{
  "n_layer": 12,
  "d_model": 160,
  "n_head": 2,
  "n_kv_head": 2,
  "head_dim": 64,
  "d_mlp": 640,
  "vocab_size": 7694,
  "activation": "gelu",
  "norm": "layernorm",
  "norm_place": "pre",
  "norm_eps": 1e-06,
  "positions": "rope",
  "rope_base": 100000.0,
  "rope_fraction": 0.25,
  "qk_norm": false,
  "attn_scale": 0.125,
  "bias": "all",
  "tie_embeddings": false,
  "parallel_block": true,
  "init": "trunc",
  "init_std_qkv": 0.0261,
  "init_std_o": 0.00533,
  "init_std_up": 0.0261,
  "init_std_down": 0.00533,
  "optimizer": "adamw",
  "lr": 0.00204,
  "beta1": 0.9,
  "beta2": 0.95,
  "weight_decay": 0.027,
  "lr_head": 0.00833,
  "grad_clip": 1.0,
  "warmup_steps": 476,
  "schedule": "wsd",
  "decay_fraction": 0.655,
  "decay_shape": "linear",
  "final_lr_fraction": 0.0,
  "batch_tokens": 16384,
  "seq_len": 1024,
  "doc_mask": false,
  "z_loss": 0.0001,
  "train_tokens": 157600000,
  "steps": 9620,
  "dataset": "wikipedia_en"
}
Each number is 128 + 32 x the weight over its row's rms, rounded and kept within 0 to 255. Layers, rows and columns count from 0. Numbers have three digits each. The size before them is the row's rms in percent of the matrix's.

# q: layer 8 attention query, 128x160, rms 0.101, rows 0-85, columns 40-79
# k: layer 8 attention key, 128x160, rms 0.0998, rows 0-85, columns 40-79
# v: layer 8 attention value, 128x160, rms 0.13, rows 0-63, columns 40-79
# o: layer 8 attention output (transposed), 128x160, rms 0.132, rows 0-63, columns 40-79
q0 034:127129114117122101181160096127098075163109165164139170120108146160109140126092143153089115118113130114201134122150096128
k0 035:123133100112173179089128087173151098073106055085097121110157093128134158107150135135090128144151105110076117145171095144
q1 057:107101183036087076181146147086174139095133151104090140163179171126093166138099099126105111146126121097121074097123097100
k1 051:126158070183126157051169187076065145115117102146156121077117097106126155105144157213119113093145133147091147112110147177
q2 060:121073176059095102136101096048157141113174179085118137112146146105136184161144086067102065169089084122107049106179098068
k2 062:085134125141112104130118127149081128139154138163116179109120173137098187081098107167143125164145101151136117127123142143
q3 083:162148111178168137141087135158111150101082117172117068137093129140170107112161123175122159132177141157112190172082103176
k3 088:174092156135125153133124123107173137060155127065121094111110106149098133120110130137108121068111128148156127148152136103
q4 080:103060119096176150145130117150150091168180087117141160117137129074113125172136150080104167136073106134154145115141116138
k4 127:082088145072084128097131149109087108210145177130126190107173151137151146146137112091144088127142116098113075092173153100
q5 120:113110153151156106094137092080132140131139168150123158129129073136145109174139146110105134176091155113120132099128183107
k5 113:123071106144136203188080164142127173168115144178164096109143031146089061162094181133122151175120130224068138174130125102
q6 138:155118163122157129101100118110154103105112123098152137165149178075135082136076142144106196120134150089183139157128074152
k6 130:129101161083166083074180082127158121133163023180174144114123153132099136113126117164103092119128152151117142120104111108
q7 126:104124140155093137108062128102171130147144130072089122135123107156109109117092090093092114149104118089163134147102174153
k7 127:124049122140077165094114198186124126182148133169125129150146134162098142114096142129070127154153108086142138124111209140
q8 036:152090121166088150073121090143116098157148160099134135158160153144174175138124217151091137094139118105154157190133089150
k8 033:098123173070141146107145193115158141138164122141083150110161114096166126164111059173129131129112124110085093050133153111
q9 040:152148133123165147131134138167116137193119118149115091164158063097101101088102154154101134102103222132141161110096077181
k9 039:108131135095160146127095117162075129138160125158166128170101124140065153108179156123098136087112098108193110167122147137
q10 073:161135121169162142116090130182074157116148102126150079122140106075145090125146074118101123121139117158127188167102101168
k10 066:112106151096148148135154119179189098104177139079114163108143138124174090140111124082145141131146139175141097126130105138
q11 065:131174154160122117118139110159159131118083121108119133074083123129129090179138135127142190091126153159142160150103170159
k11 075:129170089173140125094103099104075134147081119125162073143058118166103082097151131178123150118154155084151167156075127129
q12 087:051134139095135110113186128136098130121150145110147158127085138123155167113099146153061125142065158110201112096167158091
k12 075:076146147120170133166102125138153138162127148115137162116105141118204144136171154154070113140119150077122093092157140111
q13 129:136142114155151090105183107077110082148100118155141130076120163125095121152118116084173205102115169088090118093090100152
k13 132:129077088138091095163124133117161154103101135166129089119114122128077146162075121120128171163115117208132067157085105072
q14 109:103105177116129140061168120113112083121091132105104152097133120154148127220134117103169133109095134049129092108121118085
k14 096:069111148162081139091098138163130131141123147153133106132157125177094120111091111194126117184047130155123072161150084091
q15 113:100161082114076162105105082047132127143131113157085127125145124104182102152102111129148102148140094146126205089119177120
k15 115:091198147105111188071081119119126174192116181139136136152118113155151079136091078132141149137138185124096144159093118156
q16 137:115095088173138068110174094111092131092141142158092115123138177130115112133159101121154134117116174132124112117144049108
k16 136:128134121133154112158089122149104133125191085089108141120100118133113140123187142172209066182110124141101129124076076137
q17 121:121118124118078115120122085081097132156097136096117108089136122158132102117159168160130127080174176144125162134144141122
k17 116:075210117125148081138164073086133087118119175174148136098129129127114144045117193134153090102108158128102094177092119092
q18 125:130101170095094129096046078140152132124130124118118162131184142184174170100191106133120149110080067137116103105106114100
k18 116:178074136104135146135066121143107118083121120117077096137172151162140110143184151106107148117097114163065123132146103123
q19 134:149107086119068119164145158130120151117177118138124184130123115107138098136156098094130140149106174143125194158146108183
k19 135:122121095116135116155149079162160165103190120092118110150133157146121095214136094113137090100096172131143151154073155137
q20 113:136134146157072088154145136085072144104157109162112133098193086110137132143121169106176139093095162155117148095186164152
k20 112:170203090085107038209149146188163093096132125094120145158145087132133156133112137096138066108089143135135153114165139153
q21 118:122160138145126179136178189106171144149109069151130102128079141159122119145122098117180137084110153105118119107162138131
k21 118:109137130109136139076132230116134168103167110130118069123145132098093099145126070130122123079060147122149124125163142147
q22 122:157133168161148159131148203097117131132111122124168072082131163186138089150140112141181072129080126152106164105121127117
k22 120:148184126092089081131140159152149151110159154109170112124125206150197095099069119165223098126072128131164125135121098054
q23 124:165130204082167092101100172137091121104075103116142135145154180149107079141131144176138165089209124095120147106135096181
k23 129:140106156117087059064154129131085116161162107176181096139172122190153112080151130205151124124104162212132052112168059091
q24 109:137082067148109161120116143171088121084067106132162145106125129070078155131153149056132086129181089116121095105112130079
k24 102:085138085148106125128173114099126151085141125136135177158133146117106126163098163087124146155190121141168187127132173100
q25 109:151145164162133133097112095105149154161095097139113138151085172154109159140143183179056135142109087080105161098157131164
k25 094:200167143098127165006112156133109127136083157165124140125073146128093111179111133115092131122152097163032073132083102066
q26 125:144121123099036092106080147128159133136137121146082207187114117146149111156117119150100115154094166164089123120148103151
k26 126:122183118130080151085091082124172129134154080154127132155127145177113068173152104149155098156172157130080173146107147144
q27 123:133155121068103093130139138128085094162068143172095192139106127104162149152106215193095190126126124099139107071196165100
k27 126:126162158102121086114133126126167090141053144179098127153150086145130133138143079103075101182177112168100154096135073141
q28 114:137174134135130104088095093066106157131090065148115155118170146178071112123106104136160122110139158140078139090051163122
k28 119:124146152109080092147105109105066166147133101120103142153166083148078082136140111163131211169092149220062121128105122122
q29 120:114140139150129166150157076102148114108140117122228084126138093114085099141187104092124163145139098123119128132126168127
k29 123:108147106101123147149123071137076106152110142112166124104117102126127122124147173104179143099107094139134044109116137147
q30 132:127147071123137157143119134156096122149207124121110137069166128122132104142064118119127200117146128193081142119119141165
k30 130:136212109151133129164144065168153094081100159095138072148160152090117094092122093122087194072113140154204072105149106105
q31 108:120139138186109183124097153095136122090166129163103123087154130126187133115154106095134111141128117115201148126171153134
k31 108:118116139144164187127138169113117150087144178153068087073182088120101134087133083125125103107005138087144125144156150129
q32 122:127136121064105086124108144113107156102154096118145178117144116114081158125123083132170113125138108166101115100119163131
k32 120:118113107109031127155141123169096098139158100086111175160129110153159140139125077138189168155183108139162113070121143148
q33 102:073093089114129110130176137142060152166151147144084151103127060143163144183123146163121129128065152145134095116144145086
k33 101:057130129188157175160120150119130158149121134129115100120137092128072113131118113182081143218125141123179120119179121095
q34 105:100098076101113181105132127147155078143074135068127139156121120146101077139094129124138172074173147125138089171087112082
k34 101:040153138155145050131134062113141104120128117134149089116163178118101147074156176172098144098104152117149150146100128136
q35 123:125136197086161102136113153149164074147122137093125137092122097108173112164202131178134156140104079072115122136172165203
k35 124:127048155132103166111137139180128088146115154162150076098156091179185159139119097177119076129157101124188060141131128121
q36 130:135090169078065089178131109115112101164125128129179136153119085123115108110142114139163113122162126189114139140145150121
k36 129:118091098067087000159108118096132124090102129062172139135116140116173124158124134130127126046156161170126201146183106143
q37 118:122132176072135091115129137113140156123150125181093137108189149121137172111104125129123112124173116133149137150113185102
k37 113:100115121120146126169143195116202124158095184118128121114204103190218163088129103126151123169139123118147102165170104157
q38 128:102151145137157132143086163163096095094123147124144125196084120164139064127193098196111093123132108144109129177065113151
k38 125:097077111161158120118103178105098104067136131124124121109135174199146085210189114182051194126118144134126143113104138122
q39 127:124117138141130142061084036119129088109139123073114129151128107173151146143161117123141071116106097149107124140133115176
k39 118:177169126143151185068133094124091104126127089116162196120105164137092150124117196136082145083129194130086097163108144054
q40 133:126116173172183133136079115102113129153113100092145144146147083190115146085148170153162176116141116118149106103112134191
k40 123:163030105135121098097159122124062119152115081173103138122137073124113141136120173115130158157114139142127063072119160119
q41 119:133097119156100154111166154126090149113060148121157150131139175104152133155145168096187103177174090118161132126181162117
k41 119:131164151095094143084177136100107179150147155103157139119131170130133122151079134145174094165123128159125094210132104052
q42 110:157154186139111115104145144099168113110118185136104147127126149105132091170090107068136124085124153085123122154173095120
k42 114:146134129115134118139117212136177102111111161116113060121142089117064146123152106081129069041075140146058092166120113164
q43 135:154103141107050126151088139143168107148149099132207152078127085114145150074185132161153131176080114165162109092149116122
k43 132:127063105092075087171160059099135120167147147117125128087133093122183107099109185113196071098121155101139197156126132149
q44 108:098073083044136122127118112159142060161087159088135177135147101084129169146082124133142163115166085107152142116121130093
k44 104:081073176111105132099116083111119176107108119116129139156158162128078141144083107130065200133164108148143164154152066118
q45 121:145158085126085080125089155103098108117135137123099131071130148136094102132137120169155187088150169188126187106144110169
k45 121:140142110111093015111182086128119066077149113114102140149125118140183103056173077210183143139121187132157202075113130165
q46 116:124121127156172102117162122109089097157162076099115163149162101124137121152097156105155101078148154138094057135173120159
k46 119:136157137156107156187163134101137131143147129075123119129161102109056171123092128131087136108103134151119058152150109100
q47 104:107110094139099168114107141103176095135135083085101126149114129129213147114074101098165125163079068132148116142197120127
k47 104:170097181103100208065092102079136163155144139093102130129107188127176132104044057135125094157165137058126114123095112124
q48 138:148132115184160124186137110122116125086083161107144095183084110104150060154139136109141078176181140113136124147128139117
k48 137:127121164107097096145145073086109181120137130115142118119115076131063120169153107164176120117177121139107166135096168146
q49 125:124129099164134187130143179107149112096133028158150137157162151122130161087137121129123063126134101142159065126114203125
k49 124:120159145132105200172151124076148156182152094110127165134190118146153132105132100116158131150151109059120169162142184178
q50 122:125133082175112125165120110063185095161114059117093112153150119196105154070111108152146148090086129156137137091145151171
k50 107:194112116055105100104124122100123115130136054130102124161141149107127129156082135105120147129147126121071167133085146132
q51 115:123180081146088133175085118104167137137117127152118109150110145129168111083165144166104119149153115182114145108119156136
k51 103:173225120102166155104124079014149104098064140155108124094095168119140109137149131111147128099184149105110178137095181162
q52 107:122154146115138128165140201139169108145093088167116113144170114180116075102054123147181174071157168102120097146068150139
k52 100:061092117112154049149106179156183124065151063149115080151205128159183114152157086139103128141125135129181145118131143195
q53 134:127134164082137069150144121089153067179148166086044146160121061144171093186056138138129122093105107128112131164209103114
k53 126:109077195093070083119132169171142109145114161072107098151134079092082169104104060209079124100113139131088162114175076132
q54 118:090122146146110115126085066105132102108138167092108130133144119162154123119193088110102057084090131095121154145108139117
k54 117:089093131112161093138068111146146104072133194141098144123113121157073147152191146113077090090074145079065176163095155166
q55 113:145157123124107062122110118111098180124148157145124159093116174168125150100117154183129104124164125161105110099096145092
k55 109:149141123104112096183134142119081165122110201159068107112123059118069118113151142174151151152123119215055123162111105137
q56 127:125096131160117169189169154152065165118088137157143135091120044149123135169163189102147080143074129081130111117139188121
k56 122:099210111128145132219159117208120163119134135127124119142112089126087124156121168109126067134091118080146125134162153135
q57 123:133125141156127103141075138122106157141188178111112082090152142147179121166151093103122129193053146191144139085111135045
k57 126:128105130139124144176104128105158129131120145131108101148147133113088089127106078133191178168109138119206197111164143068
q58 116:139116139071136089151169145173167158166185158130104061097132127147143141086101079186069097090179143134123129153141110110
k58 114:135149137149171110177128151091180086152123176092169092085130103126146170038161166162134096076144118109153103159195087170
q59 127:150145211135146078145121159119107115099107128179125097082113109138142168154221133103161128140098171099118128077165122155
k59 130:150114135139096108116097115117118091109107135174124137116151118123141143145133078080189086143116138098141117089141154129
q60 103:165149173143132106110136114140096171054155166151193124120172139073103153126162121103148088187172126136111165117134095182
k60 098:211146122115122160146114117133070144110132115099145176086112132116125141198119125082180141105138144179108103151146095122
q61 124:115147153129126102100129168157131145125091105159087103142119166127060117156135111138079125115115125112113195096096130105
k61 125:117151158130122092105098131164123101149118136144131135166144162140103123099142126159092159131135055138098237052176095164
q62 114:141149203086098129133121139164146152115124142132180072110116118122120135135129125107147129116172116112124146107150137102
k62 118:126166101131110101083128143071158108171094178137147099146115124091092105140099129065157127043081121114133089117175137140
q63 107:113122049173143144128094116073134042087122086149071114107157160080167128095128108136126125107164119095144136136099146170
k63 107:111130132148190178118102096043173127048104108143122143108150160137117146150125080114051160120153174103124192167122141158
v0 110:128086135157128113120113168124157063131087102166145107208109090119141101168153160138150104109107153107139101206210085108
o0 106:145111137129136149174111130193093109086176132109139120133149088078141102110095110113087181114111106135194165170096144054
v1 113:134115123089132129130012107096117139150134093141183208131114137155120170084163126119125190176125157154146124142203108140
o1 114:130135118136128119164123104179184085150137125151075113181111127127094105108124190121096150074109107166087116122128155143
v2 127:144160186109096139114166141138099172088154073147178068120136121166133108099149090123138114122147144132139113101109073114
o2 136:101080114171130157114153067173154111098137114123132149145191163172086135125112106113118126158077065138050145084112120150
v3 109:142164173109137165090106125194126185187055149146115095209139102154143166111164155134091130168091113109153163094051124145
o3 108:143135105154101159138138074098103144081137150118178144168131096088128142135105175113204116126141074143047103125152097167
v4 116:142115119142108138138160139179100139114138165117164105134161171128148094124176092140155112097114140178128149059166140111
o4 111:131074108214113131071125101119104117081112160067119105094108107137097172101140117138131147180105109080120115142131140187
v5 110:150148137173164135162104113165078142155119131139154132131139130193149192105168171145104102159086112116151166049129201177
o5 111:096151089142033123098159061084189114132120162162136129099084115108196108105128130117137080120117164154123114129107116189
v6 120:129135132174171160160170089187119100141118077149131099086134165162105086148157125135140072122102153129093117170137243178
o6 115:106165105108101118126166075153076120133094145144163120153134092201154128162108122086086106102129183150185156110122109114
v7 112:142121190172156124117147118182061152115104173135140102109108139057140113150161132133110082176092178110120167041077166077
o7 110:151157097129127148121214129065148180065175089151127073087135065178137172187091145152154110152110121129102117109158102137
v8 115:138142105173129150170154123153139162130137135103089130138153131128197125153107133164119152117169218114121120036159062107
o8 116:128114137084122128125132156075153167132101112144143095152136116161079105123141184135127080148093100131097135110127110115
v9 111:120103057178180125162069092151151063161130140133074119086167163165158124201114121117120098126127168093096131105132082144
o9 112:107098150069148120154190135094162137155189108148188057114188106178156129096099169140092111114119160110160194120100155065
v10 115:117177152119096102126128163136110121179177106080141098124088119138142153156102211136133118183097096133110112129154152123
o10 110:145135128112188130137155100105100133083082123124164128105011133100175156094218116176092124155128167129110132118112140131
v11 123:136118104099093157192071107152142156111079150167203116073133151154140075103138042149147154158160167145136094084139109156
o11 122:145147105117173108049194147155118093138064122147108147196160097137075160075137164131129119169154088127177060115109131133
v12 117:146142185076080155109105100161109155103134167111086128133112138122115130168149166118117103124102143087165124102111113131
o12 118:119175108174126129110149153129168155100133102151153128154082100140146110110120147093131147111145065178108102107157174169
v13 107:143110166135134102150137147137209109128063104130169132164106138148104049174167073138164105149133179098164070215159111106
o13 108:084106105153092151130129117193052101163129128113136114108154062165150110094081151125054143160129133155145135160124110121
v14 113:112108096129171127106132125086098099114062127176076095125145139133161161132119235132166090080125064135125154101137176082
o14 110:150145169109063117118112190083152129102113130133139143085144103111132081120143081148139156119180169128159144118090195140
v15 109:134098112057099130115168149151162079137110104124148154109121116079061178149145077144161148110155124121125106155142102054
o15 111:159149119149130152136090189168105109078085080092128093128139158100123135110148131076118205132134168158070158141043174090
v16 116:136101105146133141122209119156136174156086147157143150129137152117146116096165106133122123152099184161119136138148163133
o16 115:151151091090112147124129125122084141101085121139151103139091095117097108200159178129115166116147111141128070126156061147
v17 116:129136093198160099151134123128146115114185177099130113206109106139131050161101136125136114158136150134151104112071052087
o17 114:126086150059187163165159106084110159170181126127165105116133147098146148128133103123107182109093130096098096164132087118
v18 111:128122108110182165136123110163164126177134150115122163090092168155125122134136156217157150075131154144104134141171164184
o18 108:146166127107109114114172162108034108122094155096086128110121153110103112060100109068149090114069202160191114131106165152
v19 117:128155089168113146136148150113029181098165081125172113103108132132106106076114139105115182136136133098146104100101157140
o19 119:126168097120134083104087106130212124088103119149114166189148164138083160143063131153165071152120155166131097129159132150
v20 116:125128109144134159137112110138158146111145095093101117175086085206140141099131158175116088171152155139139113146096104158
o20 113:122141126063099131064132151064156102143102209099132132142127114110132124107176117087159169130077116152176128120135146109
v21 110:135109138118144136110135129156082134126152089121184103100122083085150114111091142101117096175133091106141137184079102113
o21 112:101108172153138082103152130116137112047183111134095167135157119131156128144132101146102145120115105154142135099141125123
v22 118:142089120142085117112111149179092107148142115145173177117140105070119152098117131102116057122113126150115097062097132109
o22 118:162145134151170143132137156095165106076078099142089146085152151049155164156171085131137145166115186172150102100079122163
v23 105:157141132091082110120154133129158095150106153145143163224127100108088086173131088126138105121093171124152095150120155104
o23 106:105128132179097141132137123131143144102188130154146154113143129112141136096096204173157153179146085175137137159095123137
v24 115:129140154126097130153118148139133105145155091134090022106051108179087127158149100098119072174079094145120142157165164098
o24 116:136160076096165166135130112155132121081108121114192106151058101111151150120102156102053163133139160114055142132084106161
v25 128:109127160057088149110160105095185094122115102120049080140119119127170142098116074149122137086125072165136114098100163142
o25 125:190114166166121141112076125132233103122167187195116122149124129102110179191122169164141135124149157144127184107102125122
v26 118:127145138157079156128173120126107106105138143089184070168139110125132086170087117094160095102081120125141130142048101125
o26 119:101167136076160153134111146101119149077149106159192165165130175164088127106148137105128127170110073128118181111153150108
v27 112:106104064090096131183050102063175149082092104118150184105083137149154124114148166124090143162135161117158076146135120150
o27 114:126121123065150102112142174120095074134115114134084068098142127131111104126146187130167155157096165135163113121135195165
v28 102:138081101116066117167217172087134076108102134140140202154107147106137123176087149103122143146094166109102107117157120106
o28 102:123128122146149098153091155180133090052122143132143101149076152130102136088105125098137162182137142138216174130083120110
v29 112:144166149071155115088140151197093115156102136168145111146143106130168160095127099097088133159161104143154151166132112120
o29 119:109091170158137202113110167151195135040124154111086113129146111073130146130172170157160120136100108141145121116137086119
v30 121:112150137180087121158131078121130139124115144102134078164130136199182086115097107142125072062134096089148143033095125128
o30 116:161126099085137081085125103070155114167104153148139076116128107090113109128060113077175097142122157077073156109130072149
v31 107:112142071163188123118073140104129142125142097106216116074119150149184105107144099095135121184142062107107130151120083131
o31 106:115065160109128079151114129081110111126067091145101084117093123144117110073107144113080097126126171129068073120132149128
v32 121:141103106126086136118175131108154108078136127112160091115118099118112151096169152090114112145123144187115213142099115100
o32 121:118113111176114093129123118116096119164103120106160118138132132099105076169118156126149195118117083052058157125127108145
v33 119:140106080115181103099185136142095107173154129112079124066120156142117147147121148148160167122130128146098157150229102121
o33 117:114139160124076159122111173146171129109113134161107133090090108115126138113164115135053129108121144178163143113124125110
v34 107:125134077116166135139165124148141187196153151103175191158137107165166151113142131085129137110136087110170112064089124127
o34 109:145097083095090104119131094136162150125172147149127121117126156081154105159161174101177147137153077172081140115112120149
v35 113:132099143160138131129119161118106192090127059163087112181141128082089140119099136115120141099149177124121125101098147095
o35 114:195172114116077122089180223135161110152088125173154170119207129104148121181120126178091081113140094106125161099156092111
v36 110:121118138102159133177151117127132101098121141149113128155148162120114091103187095169161087106183102145154112141108143135
o36 112:133099164156053174122144186141163106149140161167111106157145124122185177146170056069143128094135089165193137135131102108
v37 124:117136056124141140136106118147133124122172105148143153185169111129186188115112093074091108163102096163106119132127110118
o37 120:144084162104147131179111126109184126113130155142124133134101218109106155102158165127124095148115116135116129134109103110
v38 115:143153124107219097090177139180110164175114112150099176140080115146151153147102160094134121098120139086113137186193143091
o38 119:081110165085041113159182077145186148123142145054126135078066103107135054085069095116130126109126150188133110124119107135
v39 110:122074139168111135132069177119085152074113077170203110149135146061100121112149158067170160141130143126137144111133146124
o39 111:153153110114112126089151173160121152160091104181158174155123074200123100113095068163079108092147150077126121157138157118
v40 108:117165078182125154156130148145092125164152095092174156094131153166177128101166125111107130135128092105131131111074081202
o40 107:072110132092085157140109056112165155148149112146116101193049150162098131092126130083162081114097139155061114131183151127
v41 107:121135131094118148081144149140130194101162134114118147201105080070140126112085152103109137117134136117141106200146189159
o41 102:131082159102155116194082113174105180096179135122178187124116154137138090192094108160164109089125106142149115141097099176
v42 117:121136136081161085096116157092086113144096141163151122181109086124141143184152174089138189149140127126151150172124119141
o42 117:152082110118143172171162111147191157146175144122182103134156132109114118122118089177102198086136155122128112143102200133
v43 103:126086116122141171128164103160107158143162167126140145074134108124108119193101118108158121111099115124106103054171196063
o43 097:164167099124158072110134173125133140053133164107130146085179147135111137123104134112111126151145144142189192117082151143
v44 118:131079155108104137152071161078119122096123070116138133167118102129146109147114148055111096132096094145137125071126144087
o44 122:121096183175092082107118119164142116093113157164099154120122060158157109075075161143111092161104160110177183102166097152
v45 120:128144105140129128133137098161103131158156126163034095178151176165126095121079114145159152084125158165124079191111158096
o45 118:135160125061114139088138162116171161117161147112143165157141143129070162106131128135171135097112103119149159136111107102
v46 108:127137114097153124116086134144162115146127148068119166159103087137115132154149137123116115067164103159155120181096163090
o46 102:129091137118099146180114153117084136133084088082155149125099198018137118096128123120156120098126170144046179091089100160
v47 111:138068050132108138134112150125082098087180157092207122183145133060086126122086079107126045079142112130124150103112083095
o47 105:151066125150141099119150181079093102075089084142109129106171140097123159111104073120168162160088168098148131139092105116
v48 115:123079108136134098092206119164130199135093125107099139136094148166128120147121150064109112096097127072123111123120146055
o48 117:152128125071135147182092103131113134099021122113182080083149101078095107169077091028161112135154173140106140094165060164
v49 120:143148105112154105141087126116160098108202204039150137146124101103108127117092103138101146145140148113118134132150124067
o49 122:103113120137159145151106122115098138124107098148124148138153088089179117107140126165126109078108126092164098164113071111
v50 113:121157194157080096155105121083109042124126101161119117120130144165122118120102180148122152132112127137112169121183097128
o50 114:132189099124188111107100140139201133148160095126083110123104096160134107061139115134092152098116104053185086139146114101
v51 112:123144231145156096118219116105139079110140120205119121137139167144125115136143145123143164151140157108101149165173104186
o51 110:156143082147163135143135060145113141178128113170130086139109136203093109143077126094066162095156109136149111139144090099
v52 117:107084056152111135132186180000168162095090051111134148143172079127163181116197133101119136133138109162106117075149152108
o52 116:130176127139086141157054159143099117115091164156127122080181161103102114183198198183115122160131132093115172099114114130
v53 126:114099104144162165153114087141146036091133199163101095136102118126154127117136088096127089127128129151131138105134123178
o53 124:113118126095096141156143139075146110182175086185155129127095175127125123124092160127104156088145138150174140137042148118
v54 109:142146172139221153124089105145191079163091155179228164154127140168091108093177095136134163142103162104129147189175133109
o54 112:122164150115129148121104095138085112071134128137090060148193120141179085101087155074154129056132087153104107102097114111
v55 110:128126124092156137156161156141135123140066158119129175096034125115148104129194123131124159131127131150130150115139141091
o55 111:132119183100114174136115125108100124087058129117114070163029094102076146090098071098168138131109196138091089100164159145
v56 110:130121143085139162064149120181163080099126127076125144140140087107102158157142090121116119065117139130131133191055072173
o56 105:107131157171087165178096158147078155129143053134142187132157192117098117101106188052127075126115106191161157144129134138
v57 120:122110142101175090134121114141141198132133094185098137137120143112133118125155112104115087111143121098129152166194140108
o57 114:159087158097165140113142111173157150145135156120130097083176134149138138162100111116103187143135099102094072075182107111
v58 113:147134187126175139140071174147077150123151177180139115108099211177116089110105076122166159089099179147125102121156157141
o58 110:161189125084146153088127149177123083080065112146112154159107139103162151073121055079116113119101124141159066092130131140
v59 117:114139037142101142122111120151152138098140071147011097101152180132100108071144068127126083113131156129119109134148163110
o59 114:131113179151138142134119136197146125142116109139167153112167131135155138188153126171143108085157093087105149102098116102
v60 109:112112104150151126085082157079087119143139129074135169195132086142093184106157156118147191136073084136117162183146139157
o60 109:149130123170056099136093100094128096161138134091155193101076148061142098095138111130154076071178087107165162160136166145
v61 109:115126088200087112138154134151127129169137148107106102149130161113127092115139056168134088133081172136125145101125099137
o61 112:151118124136140167106122079055160122161136163100105114059132138115100186165126112170155101174127147091127117157178150131
v62 106:118123114137140163157079115127157110111127103117176147158124137083089153118124093097161110142155110147137074133114178115
o62 106:109116104139151122124139168171166138159142138126140182149097154171117118082111102165089101108128172172145133143083128125
v63 114:118149151168161122189159110145150120087122125130136138081086105067122056095183149196150158160146148210144150195130155137
o63 120:119119159073110115090125168110140167156172149132087058189072133164181145150142106138111091094112143098081125111134114154
q64 085:093088148149123132191110112134211144077206092085132231174195111052167103112128117101159151183159077133114136198106152153
k64 074:132096157135107123106138163079129135076135149142086156191142126182108096192163106118147086089120066119107057129147162109
q65 092:138121098110083073141178163150122129146118121123126067095107141227116119096166124168186092127164170140098161145147138115
k65 067:082173151144117077103110153103075188176162121129112152080103116127158150107133124163053128150116115150182102098128134145
q66 124:140191127181178177096121097137080095090083087163173075114102098120199157106163124165164152131107160139117166106127151195
k66 080:171137101126116072154138164068105051135143082098095159129083137080113123107142096165175119120172187129120117113108149096
q67 146:106068141079073116128160140117160148145153185097092191117144137200054114128090181104140082122153114120143071122184137067
k67 067:014133159155153124126109106134167181146062125151175099093103135133143099148103128066139136150110119127093114117095091146
q68 041:087140149146079123150163134122096131139120044084138148192129118159164128144135145163095135064099191111108129187139189141
k68 213:071093154103154161110140083151114133131095180142164133129139109151125116161131154087110122141128084091129115119137126121
q69 085:152113181130156103091122182108102112067151163139143181082132098119123100125136199037158103072130091125152134110158119120
k69 083:178176094153115134103133168049125130037143137132105128170145139084134151088170144173154142101121172103155059119172127133
q70 083:144122102111123101129120121160155102086063133170119139169127156075094109148165104097172165080185146117074093096101072100
k70 078:141154089144061144081124177158094094211205101107144121143109113167110149197120161123188112154104075119134153140143153158
q71 081:136117110133046090091139128124171125093085159147147182160103110112092117106094159120185093112129121110117120212136121131
k71 078:152125145169124131074142150152208078080093085086156141136100158124172120126125144132168159180070103069087089096142159121
q72 084:131142080158078099162157187180108121139139126128130056135092135180114109088134131183190121178157151155127231110168141132
k72 071:139127109073119121117123111096105095074093126134111153157140098095070120155154119146137128125169157115113108137091126129
q73 105:129095152086148088122121134125110133148122131157099174108128168081104087152086116103068144118091099112182070126123095094
k73 121:078130125150120118100148133118178162146116144180138105145128162159145099176115154098124116135110091120128093118143096151
q74 083:105087099102049087119154130120144109105129164100086167112101169180081069122133154123144079123196140122075102162139148092
k74 135:091122119128165133098145102129111177123105140172148120159147142143158089166121147122094132132099083106171098104126098170
q75 074:148114144121117117123083096135143148095167116165127105179196180073147186113168133048126117161121081134125110144133068133
k75 164:182141104142100106106140178096113085088153091081108155106086102089104181118127104125189124102129137158123124151121158122
q76 136:060072113065086125110156150095105116120132146117102188118124100160095114153123160121145119088174136109152095132154133081
k76 074:048134168140113085219096097134205184177102118170133098118139148167167120121116131081100114150122154127091153093124119148
q77 082:136141158139080057110139126095073168179068181140109110118068089133123116088156078103097139108148136108168153118057172119
k77 076:138176116111095105112138141127153054156151153177108142128142147115167141137076127105136116170156161152100141115082093180
q78 077:134164115164065164106110126053099146172090110147123088076132097127159107140143073125195094080116114207124099138101163167
k78 074:107116130170145128139127126099159130116088147112061160122114156130104115119138082111126174164140141145139090169138211065
q79 072:138120182138190088088120167173115127145082121163138139119108094158157114152089081138115153133098136131140109124099120127
k79 074:116112146137063126126146130166062130056137169116104145136080187078160146099129141134101112134102158111099157142080123085
q80 078:143138128166104143178163126043107123089151123202148082148092115152176148094154104102120109149064173131050149129202138088
k80 073:089149114127204166103095136079141122093100132124109093185098091121181134146129129137123160103096118104136144080148110067
q81 078:133104164097203144106111079150162092147146098124148117092099106120121173185141147127145167123110141180108177148155109130
k81 077:103125141120140139162115132091159175131149107101123122115121146139191160160138132013172172168154159182103123130107160135
q82 078:164097137095133128137153104155129121167171071090146103142142144086166133061113169132152122119139126109118071123152147108
k82 076:115111160136052132133127143118115059173145111138141109187130146157125146117097114149109077092103119092193115115125081150
q83 083:131122146152110113141167133126127113170201094196136105138137165150107158123168109142142166136061148126138131092122074103
k83 075:098110155076129081128130130059188128200133128139126136157168126182143147133138084103120128123131139139168089141145106133
q84 087:162123126168040136117180125089126106122126151091090147163112152087133129098111113172153180112096102110150052107150118095
k84 081:148141142191120112069173151160141121056126144116159147178092168146142081117167130162125096077111092089139129190150194079
q85 079:113164152095122072105163086095069105153007141243108137129107109119134083146125025185083127114149107163119087087153102121
k85 075:117157054118126163088104108104125124176101131139110172208105126175123040137126127118189144126129111108144129120091176108